config.yaml
init_std_qkv: 0.0289
lr_head: 0.00387
seq_len: 512
steps: 10284
Each number is 50 + 10 x the weight over its row's rms, rounded and kept within 0 to 99. Layers, rows and columns count from 0. The size before them is the row's rms in percent of the matrix's.

# up: layer 9 MLP up, 832x320, rms 0.0937, rows 696-730, columns 64-127
# down: layer 9 MLP down (transposed), 832x320, rms 0.0914, rows 696-730, columns 64-127
# gate: layer 9 MLP gate, 832x320, rms 0.0933, rows 697-731, columns 64-127
up696 100:41 49 48 56 62 61 52 49 46 51 33 57 44 56 22 64 42 58 68 57 52 50 61 68 34 61 42 38 46 54 66 79 43 55 56 41 63 48 49 45 53 52 51 54 52 56 46 48 49 40 72 51 66 50 41 50 60 40 47 27 48 34 55 42
down696 099:60 43 62 45 35 51 42 41 43 40 46 42 58 54 49 45 64 50 55 60 49 39 53 49 52 47 48 60 61 37 45 54 61 37 70 41 47 43 53 49 58 62 61 46 43 58 50 45 47 22 35 52 59 63 59 37 52 49 44 56 54 52 52 53
gate697 101:55 62 40 44 59 66 30 54 61 45 61 46 39 31 71 69 50 57 31 64 65 62 43 66 50 55 48 38 57 49 58 60 49 52 56 51 45 57 54 51 65 50 43 56 57 40 38 50 29 63 38 64 82 59 46 58 47 42 42 73 47 47 50 32
up697 100:63 53 42 38 56 51 46 42 38 67 42 40 58 45 50 60 61 54 56 61 71 45 37 51 40 54 53 43 55 50 48 40 55 51 56 52 51 34 57 44 51 36 60 59 44 68 42 20 41 45 44 49 38 30 49 27 52 52 56 59 45 53 46 66
down697 101:61 57 51 46 46 43 55 47 66 58 40 51 51 30 39 54 44 59 32 58 53 50 53 58 31 35 45 32 44 50 30 37 62 40 68 47 37 49 57 48 65 46 38 46 63 49 53 66 47 62 51 49 39 46 43 38 47 55 49 46 57 44 50 34
gate698 103:58 67 33 41 61 45 52 41 40 58 48 44 42 36 48 59 47 44 44 25 39 52 46 56 48 53 47 58 50 76 39 38 24 54 49 74 46 47 64 79 61 57 59 51 52 62 35 58 51 49 58 45 51 68 58 42 61 48 46 52 67 52 48 34
up698 105:49 40 45 47 68 61 54 41 38 55 52 65 39 33 46 71 58 82 35 55 39 61 52 37 56 42 40 70 45 57 64 48 55 38 43 44 38 37 33 54 40 52 68 36 44 42 47 70 44 60 43 50 49 65 48 49 66 58 50 69 64 41 54 46
down698 102:45 61 56 49 45 64 64 58 49 56 56 49 48 49 61 65 32 49 57 49 46 38 72 44 53 49 56 53 44 46 63 57 37 46 49 42 64 67 51 49 59 54 35 71 56 48 39 65 39 37 66 52 46 48 41 31 36 60 51 46 76 62 51 46
gate699 102:48 57 51 44 53 48 54 50 59 24 52 43 51 42 33 37 33 32 61 34 55 55 45 43 29 63 51 48 80 26 48 40 49 30 44 61 45 41 68 59 63 50 57 43 58 50 52 40 48 52 35 49 57 47 45 59 63 45 50 54 60 67 65 62
up699 107:25 46 52 50 33 43 61 57 44 44 47 55 45 54 59 59 48 47 35 48 55 31 45 50 64 52 68 61 67 46 67 48 29 41 45 37 34 68 48 23 45 33 55 48 47 51 62 73 60 52 57 46 51 45 36 45 55 42 43 44 65 49 38 51
down699 106:54 45 57 58 64 53 44 47 52 54 47 55 42 50 42 43 44 37 57 41 55 39 37 59 52 54 45 35 43 43 53 53 59 49 51 32 42 53 20 58 34 24 46 38 48 50 63 39 53 54 54 49 56 43 32 47 45 66 47 47 53 39 33 49
gate700 106:30 62 56 47 54 56 43 44 69 46 40 47 50 56 52 54 40 52 49 37 60 58 50 68 50 42 42 50 53 37 26 47 30 44 55 75 56 35 53 56 59 45 58 54 77 55 49 54 68 46 49 49 45 67 24 56 67 61 46 48 52 43 53 42
up700 103:43 56 44 48 51 66 73 54 40 64 37 54 36 46 51 72 69 49 48 48 57 44 65 52 48 54 61 48 35 30 64 44 47 52 72 53 44 31 54 37 55 58 41 52 30 52 59 64 56 39 38 54 56 52 53 56 50 45 45 69 40 39 58 53
down700 103:51 59 44 59 37 46 53 60 45 32 44 42 40 58 56 52 46 33 49 33 59 41 54 38 42 50 51 42 66 59 58 53 63 73 44 48 56 51 29 66 40 57 50 60 65 63 54 45 47 66 26 58 57 44 53 38 53 47 56 58 40 60 44 35
gate701 109:34 56 50 58 66 37 51 68 41 70 44 54 68 68 52 50 48 40 35 38 51 59 44 58 50 49 40 42 53 45 38 39 26 44 41 49 46 40 60 76 46 46 59 34 59 61 65 63 52 56 56 45 46 56 58 27 43 59 36 50 50 61 49 44
up701 101:38 66 51 46 56 30 40 52 38 59 50 62 47 49 75 40 41 55 52 41 55 53 60 47 55 59 57 56 55 59 32 54 58 42 55 28 30 34 51 30 23 56 65 64 44 63 64 55 33 39 41 47 58 53 59 49 38 63 36 60 38 49 47 47
down701 104:52 62 35 56 53 39 51 45 56 55 47 46 40 46 51 51 54 52 53 60 39 49 47 50 52 54 42 44 41 44 63 49 53 43 54 54 54 63 61 42 53 48 45 38 55 29 32 43 61 72 57 51 48 51 55 56 61 44 55 42 47 40 36 49
gate702 097:64 63 45 67 61 32 58 52 34 58 53 54 47 53 61 60 52 49 51 34 58 32 41 40 58 41 57 35 38 40 40 47 33 39 50 58 40 48 48 63 51 61 54 47 62 37 51 60 36 41 47 60 78 54 78 48 50 63 52 38 58 46 52 50
up702 099:66 47 44 51 43 34 55 41 39 39 58 68 45 64 46 63 54 54 65 39 52 35 53 56 41 36 41 50 52 44 64 50 44 53 23 38 37 31 40 63 47 57 43 45 61 45 73 55 53 45 23 50 74 49 47 51 56 47 64 57 36 58 45 38
down702 097:59 38 58 51 45 64 65 41 47 47 53 49 40 37 60 44 37 45 44 46 34 60 56 47 64 55 43 47 28 42 51 52 54 63 46 57 52 54 52 46 36 34 69 54 50 48 41 57 47 39 54 63 35 61 54 41 42 43 45 49 63 68 48 71
gate703 097:58 72 53 64 42 53 53 41 47 51 51 63 51 43 68 57 50 48 50 54 32 69 55 53 52 68 41 37 49 48 67 37 35 58 60 49 66 49 51 49 42 41 38 52 48 68 42 46 34 36 60 55 61 53 58 38 48 49 29 56 46 45 61 61
up703 097:46 44 60 42 42 43 35 48 59 49 65 49 43 56 53 39 58 65 56 47 45 68 49 62 32 57 49 34 37 42 51 33 38 47 48 52 59 58 54 42 49 51 50 31 47 61 15 46 54 50 50 43 36 70 43 45 48 42 64 51 46 51 38 54
down703 097:37 38 60 51 55 50 28 37 37 49 52 38 39 42 50 43 51 57 43 55 52 45 54 54 57 64 44 56 64 60 59 69 59 46 33 61 62 49 54 55 58 56 42 55 51 59 44 46 49 47 62 48 30 51 44 60 33 35 54 62 37 55 32 60
gate704 106:50 58 52 39 71 41 46 37 47 49 45 41 46 59 42 58 48 38 38 53 64 36 48 57 43 39 59 45 61 55 24 55 35 48 52 40 51 46 45 63 53 39 41 64 41 53 48 59 48 40 53 45 59 54 44 46 58 65 48 66 61 39 71 53
up704 097:50 46 51 48 43 42 60 60 55 45 43 45 56 56 60 47 36 62 49 27 51 50 50 32 54 51 54 48 35 45 70 60 63 42 43 64 49 57 45 60 48 43 41 54 56 63 54 54 45 64 37 58 51 60 48 54 56 56 42 46 32 46 36 24
down704 097:53 66 39 35 59 59 45 48 46 45 58 54 46 60 56 42 47 54 32 63 62 63 48 51 54 54 52 54 44 35 40 47 52 51 75 42 48 57 40 51 45 32 42 35 42 48 63 57 60 58 54 58 66 80 53 50 55 42 67 42 47 44 52 51
gate705 102:28 67 68 50 46 47 36 42 28 42 63 41 49 58 45 40 50 50 40 60 54 48 48 34 40 49 51 40 56 43 46 47 50 57 43 53 65 52 65 57 60 31 53 34 49 65 31 56 44 40 52 56 57 47 41 47 65 40 54 31 37 46 74 54
up705 108:65 42 33 53 43 61 50 46 45 50 63 48 38 47 55 46 71 52 52 47 38 42 37 51 58 55 55 68 52 58 65 49 56 59 39 37 55 62 64 52 58 51 61 50 40 54 50 30 59 34 54 47 35 19 32 60 56 51 68 28 52 61 39 42
down705 105:59 38 37 57 48 34 61 43 64 52 46 62 51 46 49 53 41 39 45 66 37 31 42 48 60 39 60 36 76 52 54 45 34 46 49 39 70 60 55 45 64 49 47 57 44 50 52 27 34 60 44 56 46 31 59 54 50 57 39 46 42 52 56 57
gate706 082:31 69 42 44 53 61 47 34 36 49 41 51 39 45 56 43 34 34 64 43 21 55 60 57 33 65 48 32 43 75 40 50 44 38 58 46 51 53 47 57 66 51 52 61 62 60 34 51 54 40 52 55 51 56 73 65 59 27 60 44 48 48 59 38
up706 083:55 52 68 52 52 43 53 60 45 47 67 50 48 44 56 46 53 40 40 44 32 65 52 46 46 46 48 40 37 70 55 38 52 28 41 36 42 55 63 37 44 54 45 44 61 52 44 47 60 38 55 62 48 47 41 66 68 57 62 43 53 35 57 55
down706 085:65 45 49 55 26 34 39 40 51 39 54 62 59 55 47 42 50 60 59 51 34 63 57 53 61 45 63 33 44 53 46 60 30 50 54 58 65 59 57 53 41 49 39 42 62 43 62 51 58 56 40 59 51 53 56 55 64 48 47 48 63 62 65 59
gate707 101:45 71 40 51 57 45 53 54 40 63 42 43 54 45 40 64 44 31 46 44 57 54 27 35 51 25 58 54 59 41 59 46 57 38 32 60 43 37 50 52 51 37 51 44 51 60 47 66 54 34 47 56 58 60 55 45 38 47 56 59 57 54 56 37
up707 103:36 60 56 28 44 42 57 40 49 44 51 59 55 48 33 37 55 59 43 36 50 53 51 63 68 60 29 50 69 45 47 56 55 52 55 63 54 63 50 38 54 56 64 53 47 69 38 62 62 72 40 54 54 43 33 36 44 48 60 53 32 49 55 58
down707 102:51 57 69 38 49 68 49 64 63 56 49 44 28 35 45 50 48 45 34 60 57 38 58 59 54 59 64 40 48 43 53 39 56 42 49 50 63 47 42 34 58 53 67 53 49 55 69 63 55 44 60 50 55 54 62 50 61 56 59 61 55 28 59 47
gate708 097:32 45 59 50 48 42 57 35 58 38 40 72 45 53 70 53 36 47 57 35 60 56 60 45 57 73 46 60 52 59 49 50 45 63 64 57 53 43 45 47 46 41 49 54 41 54 52 59 75 44 57 60 49 42 45 59 70 42 48 41 55 48 65 39
up708 101:76 50 51 46 56 61 56 39 55 60 46 58 48 51 39 53 61 38 36 54 57 51 58 55 50 60 62 53 69 70 55 42 53 44 60 69 60 63 54 40 56 61 43 51 50 40 26 46 63 55 67 50 63 51 37 55 33 75 41 40 57 44 59 46
down708 102:41 41 62 49 52 35 49 58 55 32 56 56 46 37 58 55 65 51 42 53 54 52 60 54 57 56 52 53 60 62 59 50 53 40 47 52 56 33 36 58 49 50 40 60 47 46 64 46 49 58 36 41 41 41 46 46 46 53 51 33 60 50 48 55
gate709 083:49 80 45 63 45 71 50 60 54 36 36 53 58 52 53 41 37 45 49 42 61 61 38 47 55 58 52 48 52 67 36 53 51 45 56 52 57 50 43 68 58 38 43 43 70 58 50 71 36 45 66 81 51 51 49 57 37 52 43 64 54 39 62 51
up709 085:47 47 61 52 63 59 36 58 44 54 33 53 38 58 35 74 58 59 47 54 03 61 63 65 38 50 56 20 50 34 67 45 65 60 56 40 49 54 69 30 38 49 64 57 45 59 60 46 30 61 41 50 52 42 48 40 52 46 53 57 40 42 39 60
down709 092:32 69 41 58 46 79 61 55 40 46 24 51 50 44 49 51 49 41 48 45 48 47 58 45 51 42 62 52 41 55 55 36 60 53 44 45 55 60 53 52 43 49 61 56 52 66 58 56 40 56 56 51 46 53 43 55 57 50 52 43 39 46 58 59
gate710 094:58 43 38 45 61 50 55 53 44 54 37 53 54 26 56 41 59 59 34 38 61 44 69 48 32 39 56 61 40 52 44 60 52 38 48 39 62 56 52 54 33 44 43 38 67 48 54 47 48 57 51 35 58 56 52 52 48 60 60 47 58 55 48 44
up710 102:33 37 63 56 33 53 53 47 51 44 45 46 46 59 28 59 20 31 42 53 49 78 49 51 50 39 54 63 71 67 56 42 67 46 31 54 54 68 46 29 60 21 58 48 57 53 50 46 70 51 36 71 43 50 50 51 47 40 44 42 50 34 45 57
down710 102:43 41 69 63 40 55 62 41 47 55 48 59 54 47 50 53 53 42 55 34 56 50 57 27 57 57 50 54 63 51 57 61 52 41 61 61 51 40 41 50 55 55 50 53 46 59 61 37 58 59 40 48 51 37 48 29 51 50 53 51 66 49 52 61
gate711 106:50 44 52 59 51 56 48 54 57 60 52 36 36 65 52 57 55 50 45 36 63 29 51 55 59 92 52 40 56 72 37 53 43 29 64 46 46 55 46 64 43 68 46 58 64 51 56 46 52 44 41 40 58 55 71 55 42 53 54 50 60 63 54 26
up711 104:63 57 51 38 43 50 59 57 63 44 58 61 42 65 21 43 53 46 33 48 38 68 49 47 69 46 62 57 56 44 50 32 51 68 49 51 47 59 42 47 60 57 52 44 38 30 33 59 49 37 42 45 27 40 50 63 58 61 70 61 47 63 34 58
down711 102:52 50 51 60 41 79 49 38 42 43 51 75 57 41 51 53 59 52 36 57 66 45 51 63 27 37 66 45 40 51 48 61 46 56 68 49 56 58 64 35 42 40 49 45 56 50 47 54 44 54 59 45 66 52 51 49 51 44 56 48 47 54 57 46
gate712 100:37 73 39 29 50 52 48 45 57 33 60 34 63 59 56 51 51 60 47 50 57 63 49 73 49 46 51 43 75 50 51 52 45 48 56 56 49 50 56 64 51 48 50 54 20 45 34 73 50 50 50 46 57 52 58 28 63 62 43 64 38 71 30 45
up712 097:50 46 47 62 43 50 54 54 53 46 37 49 38 51 26 40 27 54 48 66 50 60 55 73 32 58 39 53 49 35 69 50 61 33 45 34 46 59 44 63 52 48 43 67 55 53 42 62 49 54 47 60 48 47 49 56 29 39 36 54 39 48 45 51
down712 099:68 46 34 52 40 36 65 55 32 45 56 35 55 41 54 54 66 42 44 36 48 46 39 54 54 42 38 63 61 32 37 62 55 39 47 60 43 34 58 60 57 49 56 26 50 54 56 53 56 49 65 59 53 47 52 39 47 49 48 65 38 49 43 57
gate713 104:65 47 38 69 41 50 35 42 44 53 71 33 43 47 40 48 32 46 49 46 48 41 43 56 44 67 53 41 62 34 43 49 59 41 69 36 52 43 39 53 53 52 49 53 49 70 44 40 37 56 46 44 59 49 41 39 51 83 33 48 69 47 40 32
up713 106:52 67 60 47 50 58 44 55 44 39 45 45 38 50 53 61 67 56 65 48 49 72 41 65 58 53 28 48 59 36 60 43 53 41 30 45 38 41 68 49 52 56 46 53 49 46 60 53 48 41 40 57 57 49 43 21 27 56 69 64 47 40 63 51
down713 105:51 47 51 39 54 72 57 41 56 47 49 45 60 41 49 46 36 41 35 40 34 61 35 31 49 41 43 56 51 40 43 43 55 57 65 57 44 57 57 51 50 53 33 63 52 71 55 72 55 41 53 53 63 40 42 40 48 55 67 58 42 46 55 34
gate714 101:54 54 65 41 42 64 41 56 54 62 57 43 53 49 55 52 39 41 46 47 48 62 51 65 32 61 34 39 60 56 47 35 39 43 57 51 51 68 53 50 54 45 53 59 56 55 29 55 31 32 41 55 58 50 52 41 53 64 38 42 46 36 66 48
up714 101:56 45 54 40 36 45 57 45 46 56 46 59 76 56 52 34 38 50 59 55 55 58 49 46 34 57 31 48 46 58 69 60 64 55 46 44 68 78 60 29 42 40 64 52 51 52 37 58 56 62 58 42 56 51 53 48 44 63 51 61 47 44 55 38
down714 103:46 51 45 55 56 41 39 42 49 38 56 70 66 35 56 47 48 44 54 53 55 26 43 53 47 53 49 42 44 43 36 44 66 49 55 46 63 35 47 35 52 34 36 57 69 35 50 55 63 63 55 46 38 58 53 34 41 50 46 44 54 63 43 31
gate715 103:41 55 43 51 36 61 53 38 29 50 63 48 49 56 56 70 49 52 63 44 50 40 38 77 49 70 52 50 65 47 40 66 45 39 60 59 72 35 41 50 38 25 41 63 65 58 38 44 61 48 64 57 47 58 58 34 38 54 48 64 46 66 43 46
up715 101:50 45 62 56 51 43 70 51 42 48 47 52 29 54 52 53 32 69 58 46 48 41 58 55 58 46 47 58 55 51 53 47 42 64 48 38 39 60 42 37 63 27 55 45 42 54 44 38 57 41 56 45 43 46 42 42 57 49 57 60 47 61 50 53
down715 101:55 52 47 54 42 48 58 64 45 47 50 70 40 35 43 34 33 60 53 41 45 42 64 38 49 57 58 54 48 36 57 51 35 55 64 57 47 48 40 60 45 62 51 46 48 40 38 46 42 41 57 60 46 50 36 40 52 39 41 57 40 56 59 48
gate716 099:58 50 57 56 47 50 43 43 38 49 56 63 42 46 43 58 53 60 50 50 46 55 40 47 44 47 36 59 52 51 44 47 43 60 54 64 42 47 67 55 56 28 37 66 64 63 50 53 54 47 37 49 42 72 51 45 60 40 45 66 40 56 52 39
up716 099:43 40 54 52 52 54 46 31 37 73 46 57 58 55 57 52 47 59 52 41 41 53 38 39 61 48 57 38 37 47 54 56 48 46 45 60 48 57 55 45 60 56 64 52 47 51 48 46 44 43 43 35 57 68 61 58 45 37 49 49 59 43 66 64
down716 099:49 52 45 42 33 66 50 70 58 64 39 62 43 57 50 59 47 54 36 56 41 50 48 51 49 47 60 66 62 26 53 59 51 55 43 48 52 59 63 44 52 51 70 57 44 73 54 65 49 61 53 55 34 52 57 42 55 48 45 52 50 53 53 28
gate717 092:48 33 43 58 67 53 33 48 55 37 45 55 52 48 49 48 51 52 43 44 55 30 52 56 39 55 39 50 57 48 51 57 71 43 50 35 57 52 55 54 43 55 38 36 32 56 55 54 57 49 42 35 76 59 48 49 45 43 52 56 55 47 60 44
up717 098:43 52 64 47 59 52 49 42 64 54 45 62 61 55 57 40 44 35 50 60 45 49 59 52 31 43 65 60 70 46 36 57 56 44 58 62 61 54 49 56 52 52 58 61 39 48 61 38 64 47 63 50 46 44 43 59 66 43 24 47 53 50 53 46
down717 099:55 51 54 47 52 47 51 60 57 65 55 68 57 50 49 49 52 54 50 49 54 71 48 53 62 61 57 49 30 44 79 38 42 50 17 41 49 47 52 39 54 27 55 68 44 41 45 44 47 44 51 45 50 66 57 61 49 56 60 40 35 61 47 53
gate718 103:34 51 45 61 68 37 46 56 46 55 45 38 47 52 51 41 57 42 42 34 32 39 48 38 48 39 50 49 57 44 39 37 49 52 44 54 35 34 44 65 39 54 66 59 66 52 58 66 45 45 44 57 46 44 41 65 53 49 62 57 57 43 49 45
up718 106:38 32 65 51 44 70 57 50 55 41 40 32 44 50 37 46 48 67 52 66 58 44 39 48 43 42 50 43 45 50 52 38 46 50 44 47 63 61 51 56 57 40 43 50 52 52 47 51 53 38 46 43 51 47 43 50 43 43 62 50 61 53 48 43
down718 106:47 65 54 70 63 49 55 55 44 39 56 52 44 49 26 51 57 43 54 45 69 45 53 45 46 40 36 39 48 46 38 46 44 47 49 61 52 42 43 54 40 61 56 47 51 34 66 52 50 45 49 47 39 63 74 57 62 43 46 62 53 68 54 39
gate719 104:58 40 65 62 55 68 57 42 55 38 56 29 30 46 37 56 50 39 40 69 44 51 60 66 53 70 57 47 41 64 49 44 48 44 69 54 54 41 42 40 34 48 60 48 53 54 50 43 51 34 80 46 58 47 53 55 55 52 48 56 46 55 45 47
up719 102:55 45 43 40 55 45 57 57 57 37 30 52 47 40 58 52 55 46 26 48 44 63 53 42 49 76 70 66 47 36 68 43 70 40 52 41 48 49 50 51 62 35 54 49 48 52 51 36 56 54 70 46 31 44 40 73 36 51 57 46 56 36 61 49
down719 103:55 42 49 61 40 50 33 47 48 59 35 53 62 52 41 54 39 41 65 52 41 49 44 63 39 48 41 52 61 67 49 43 62 50 62 54 45 48 60 45 44 45 55 48 64 48 30 61 50 47 59 49 48 39 45 57 39 63 43 38 59 49 55 53
gate720 094:46 53 45 47 67 48 63 59 48 40 43 53 48 66 53 66 52 46 41 61 33 67 62 60 36 49 22 58 41 35 57 39 40 38 37 34 56 57 35 57 59 54 52 37 57 53 50 49 37 48 52 63 56 45 41 49 62 32 58 59 59 40 48 30
up720 094:61 63 53 33 47 41 29 57 63 41 45 51 49 48 52 33 48 70 39 54 67 55 49 52 45 66 68 58 69 56 43 58 52 31 49 53 44 37 59 55 53 38 52 60 38 35 41 52 43 46 52 43 55 60 48 62 45 32 60 44 48 57 56 53
down720 095:40 48 50 41 61 56 82 54 64 52 42 39 51 53 56 67 41 52 52 52 49 51 46 50 63 43 29 52 39 40 42 36 62 61 61 45 57 48 43 44 59 52 57 29 56 51 54 69 53 58 53 57 55 44 70 53 55 46 58 58 54 45 51 47
gate721 106:21 54 69 41 53 53 43 56 49 52 51 37 55 61 50 31 54 41 42 49 36 68 54 47 41 58 60 34 49 61 39 41 40 41 51 42 62 50 47 62 38 54 58 65 64 51 45 48 44 52 59 43 57 56 62 54 56 54 36 45 51 47 46 54
up721 108:64 40 61 56 33 65 50 45 51 51 42 39 49 53 52 37 44 62 59 43 42 37 43 63 56 52 66 51 41 77 35 54 50 40 42 55 43 49 52 66 46 54 57 58 24 42 51 34 58 45 55 49 27 54 68 41 53 63 63 43 44 48 41 39
down721 106:53 62 44 52 44 64 61 50 68 55 52 46 42 47 52 47 54 36 52 42 45 49 55 50 37 39 45 71 48 55 55 52 56 53 47 50 39 40 51 76 51 33 63 56 55 50 41 57 55 68 52 56 37 47 55 33 46 41 42 45 42 48 57 36
gate722 100:49 57 51 56 42 50 68 53 49 54 61 52 64 46 60 28 48 36 46 52 41 35 46 49 59 56 42 53 65 73 57 67 34 31 69 31 49 66 46 58 28 59 57 49 53 60 67 63 55 57 58 40 51 62 53 50 43 47 55 69 74 51 20 28
up722 098:48 51 61 45 36 49 58 75 53 51 38 65 55 70 62 53 53 42 59 51 54 57 67 50 42 60 40 60 34 55 53 46 50 38 55 64 57 35 49 54 48 44 49 64 48 40 61 49 48 60 51 57 39 43 44 52 21 29 59 30 61 70 47 43
down722 100:50 49 63 40 58 59 46 42 54 49 57 43 47 52 55 66 55 46 50 56 53 50 57 69 49 45 47 60 50 47 49 47 46 57 40 53 58 55 44 62 55 47 51 55 57 59 35 49 48 59 45 55 43 48 66 54 62 48 47 42 49 40 50 40
gate723 093:40 56 54 42 53 37 42 63 19 63 50 48 46 42 60 63 42 51 38 18 60 46 36 47 42 49 54 46 53 41 40 54 53 40 44 60 52 49 56 61 51 56 35 56 48 60 38 69 40 47 43 61 53 68 62 44 47 63 37 53 38 55 52 32
up723 088:28 60 66 42 57 33 41 57 56 52 44 48 56 65 44 45 44 45 51 47 47 67 53 47 57 51 56 54 64 44 44 44 66 57 56 73 29 31 45 52 50 47 56 46 43 63 66 53 36 47 43 54 49 42 54 42 55 45 71 49 35 54 48 60
down723 092:60 73 65 48 39 48 52 43 60 48 46 51 46 59 63 48 51 43 38 55 52 55 59 56 47 60 47 53 62 42 49 47 52 60 54 58 57 50 73 48 48 45 56 43 42 57 54 40 58 45 46 48 50 47 61 51 54 34 42 46 52 40 37 23
gate724 092:59 57 53 43 52 65 31 56 53 30 41 56 62 58 40 58 40 55 37 66 48 56 50 57 33 52 60 64 39 37 63 63 68 49 40 42 65 53 49 49 38 46 36 51 63 60 63 46 62 40 57 63 57 42 45 42 56 62 42 44 50 40 37 57
up724 091:35 58 50 58 59 37 59 40 53 58 65 61 54 36 50 55 43 38 48 58 59 51 57 61 52 50 53 33 54 44 51 52 53 50 56 51 50 52 59 52 50 46 47 48 33 54 62 54 38 68 35 45 65 63 54 54 54 42 58 57 50 67 56 39
down724 092:48 62 49 50 52 57 39 65 53 48 52 77 61 48 37 39 55 49 46 49 52 64 49 49 47 53 46 54 46 41 50 59 51 55 58 52 57 43 54 50 31 66 43 57 37 62 64 43 43 40 54 39 45 51 24 54 54 60 53 51 51 53 46 56
gate725 098:42 50 57 43 49 50 47 42 51 49 32 46 50 53 62 45 57 39 49 59 51 51 60 55 24 43 47 39 53 38 63 51 51 49 38 59 47 47 48 73 39 36 48 36 62 50 48 57 46 41 50 58 61 54 44 48 55 45 57 37 45 48 42 35
up725 099:39 57 55 61 37 48 54 60 43 46 47 54 79 49 59 47 51 49 33 59 56 46 57 52 51 59 31 57 40 55 58 42 59 52 56 51 57 65 57 61 19 47 49 68 52 43 57 56 54 47 37 37 61 42 59 59 45 42 56 48 64 42 59 52
down725 099:48 46 65 50 40 45 42 50 49 50 55 46 47 58 53 56 55 56 60 34 49 68 55 36 71 61 58 65 44 45 54 44 49 52 53 44 33 35 61 58 46 50 61 49 56 67 42 53 38 42 46 52 53 56 51 51 43 51 53 39 38 62 36 75
gate726 100:47 54 47 47 52 47 43 49 43 64 56 41 53 45 63 47 58 45 46 41 58 55 43 58 46 62 35 51 51 60 41 56 36 35 60 48 43 45 51 57 60 50 54 40 50 47 45 54 53 57 56 62 51 59 46 53 39 48 54 56 70 59 67 47
up726 102:44 58 64 36 39 46 47 67 66 41 40 40 51 49 41 69 36 51 54 47 49 73 50 53 68 50 63 50 60 50 56 31 53 56 55 52 56 42 42 39 54 42 64 59 45 69 66 56 56 49 41 59 32 49 34 48 58 42 55 64 29 60 28 49
down726 101:37 50 47 60 34 34 42 47 53 46 38 42 52 40 48 52 57 60 52 37 45 48 54 47 48 58 47 51 40 52 47 62 47 48 51 41 49 50 54 26 63 73 48 50 69 57 66 43 39 56 53 45 45 54 55 46 62 69 59 55 50 51 70 59
gate727 109:59 49 66 41 65 54 51 43 41 48 56 54 41 52 53 63 43 40 58 64 59 39 60 46 60 40 59 52 47 58 33 42 40 43 51 43 45 58 34 44 62 33 51 51 71 47 60 52 52 47 53 50 53 64 48 47 64 48 46 55 55 42 55 33
up727 112:58 51 40 47 52 39 64 50 48 47 50 59 64 39 52 62 62 47 61 56 55 68 56 52 49 37 67 45 50 73 42 62 64 42 43 40 50 35 52 55 58 38 57 61 52 46 56 55 45 49 41 58 44 55 42 51 66 50 62 61 55 45 40 45
down727 108:56 57 36 44 50 54 67 35 53 39 56 48 54 48 57 69 70 46 65 43 43 63 44 45 42 50 54 46 49 39 37 38 35 67 57 54 48 59 33 37 59 50 44 65 28 56 64 42 49 61 46 41 45 47 52 38 40 48 48 61 44 39 28 38
gate728 103:48 60 59 50 55 51 51 53 43 62 41 44 58 47 37 47 66 41 50 49 31 56 52 46 56 79 70 49 39 51 43 56 46 63 43 63 45 39 57 54 43 31 38 53 64 53 53 48 36 43 62 51 55 38 59 44 46 41 32 47 49 60 44 41
up728 100:62 35 69 58 52 49 52 66 54 56 35 54 53 50 49 68 62 50 45 32 46 55 51 61 48 59 58 22 54 59 47 54 54 49 34 37 32 50 38 41 50 46 59 41 58 46 36 43 55 62 51 53 45 45 51 37 47 53 62 53 45 68 39 56
down728 101:55 41 51 64 48 57 57 56 50 42 66 59 58 47 30 58 40 62 65 46 49 47 49 55 41 60 54 42 47 52 56 55 51 35 60 51 53 61 54 55 49 49 37 54 54 56 54 50 56 50 64 42 66 37 49 63 42 41 45 46 75 67 42 73
gate729 098:50 30 62 59 36 46 51 57 45 60 45 36 42 55 33 53 35 32 49 39 60 48 50 46 25 49 55 42 63 58 70 45 36 47 51 56 58 49 56 63 37 57 44 49 66 54 50 50 56 65 44 44 57 48 45 26 43 44 41 59 72 59 44 31
up729 104:72 47 42 66 41 50 55 43 62 78 56 53 53 45 70 36 51 52 40 59 47 60 38 63 65 71 46 68 39 48 48 67 41 59 42 56 44 48 42 51 42 59 46 61 57 59 60 49 53 58 49 36 48 46 56 50 61 48 40 57 35 45 53 43
down729 101:60 47 46 58 49 64 49 30 51 50 47 51 59 34 43 45 28 53 64 54 39 50 48 51 48 48 54 54 56 55 47 54 49 49 51 41 47 53 40 45 58 40 50 50 45 51 56 58 50 57 58 36 34 55 70 48 22 39 46 46 79 66 63 55
gate730 101:34 70 59 62 45 56 51 38 54 39 65 34 45 48 63 36 52 40 37 44 50 31 44 54 58 71 41 46 64 53 42 34 46 51 45 55 58 59 46 55 27 55 47 49 41 55 49 66 51 50 49 39 61 70 42 34 56 41 51 59 56 32 52 38
up730 102:35 45 75 69 35 48 52 49 32 52 74 46 31 30 66 70 55 65 32 59 59 47 57 45 49 55 27 43 52 62 37 60 51 33 42 53 39 64 56 45 47 43 60 34 50 66 19 65 48 55 44 68 59 49 48 57 52 48 45 52 59 40 54 52
down730 104:43 47 54 71 39 66 52 44 55 43 45 54 66 73 52 31 52 59 70 55 45 26 39 46 41 64 63 51 75 32 47 53 52 52 52 54 44 38 47 49 48 66 37 50 47 50 61 65 62 52 49 57 42 55 48 45 53 42 44 52 28 45 35 53
gate731 097:41 56 47 40 32 44 46 65 36 45 40 39 41 34 55 49 41 38 43 61 41 44 55 48 55 54 45 46 57 61 47 39 36 57 58 39 69 50 44 58 67 48 50 59 59 51 42 50 37 44 51 54 51 34 47 46 55 57 39 52 49 64 37 40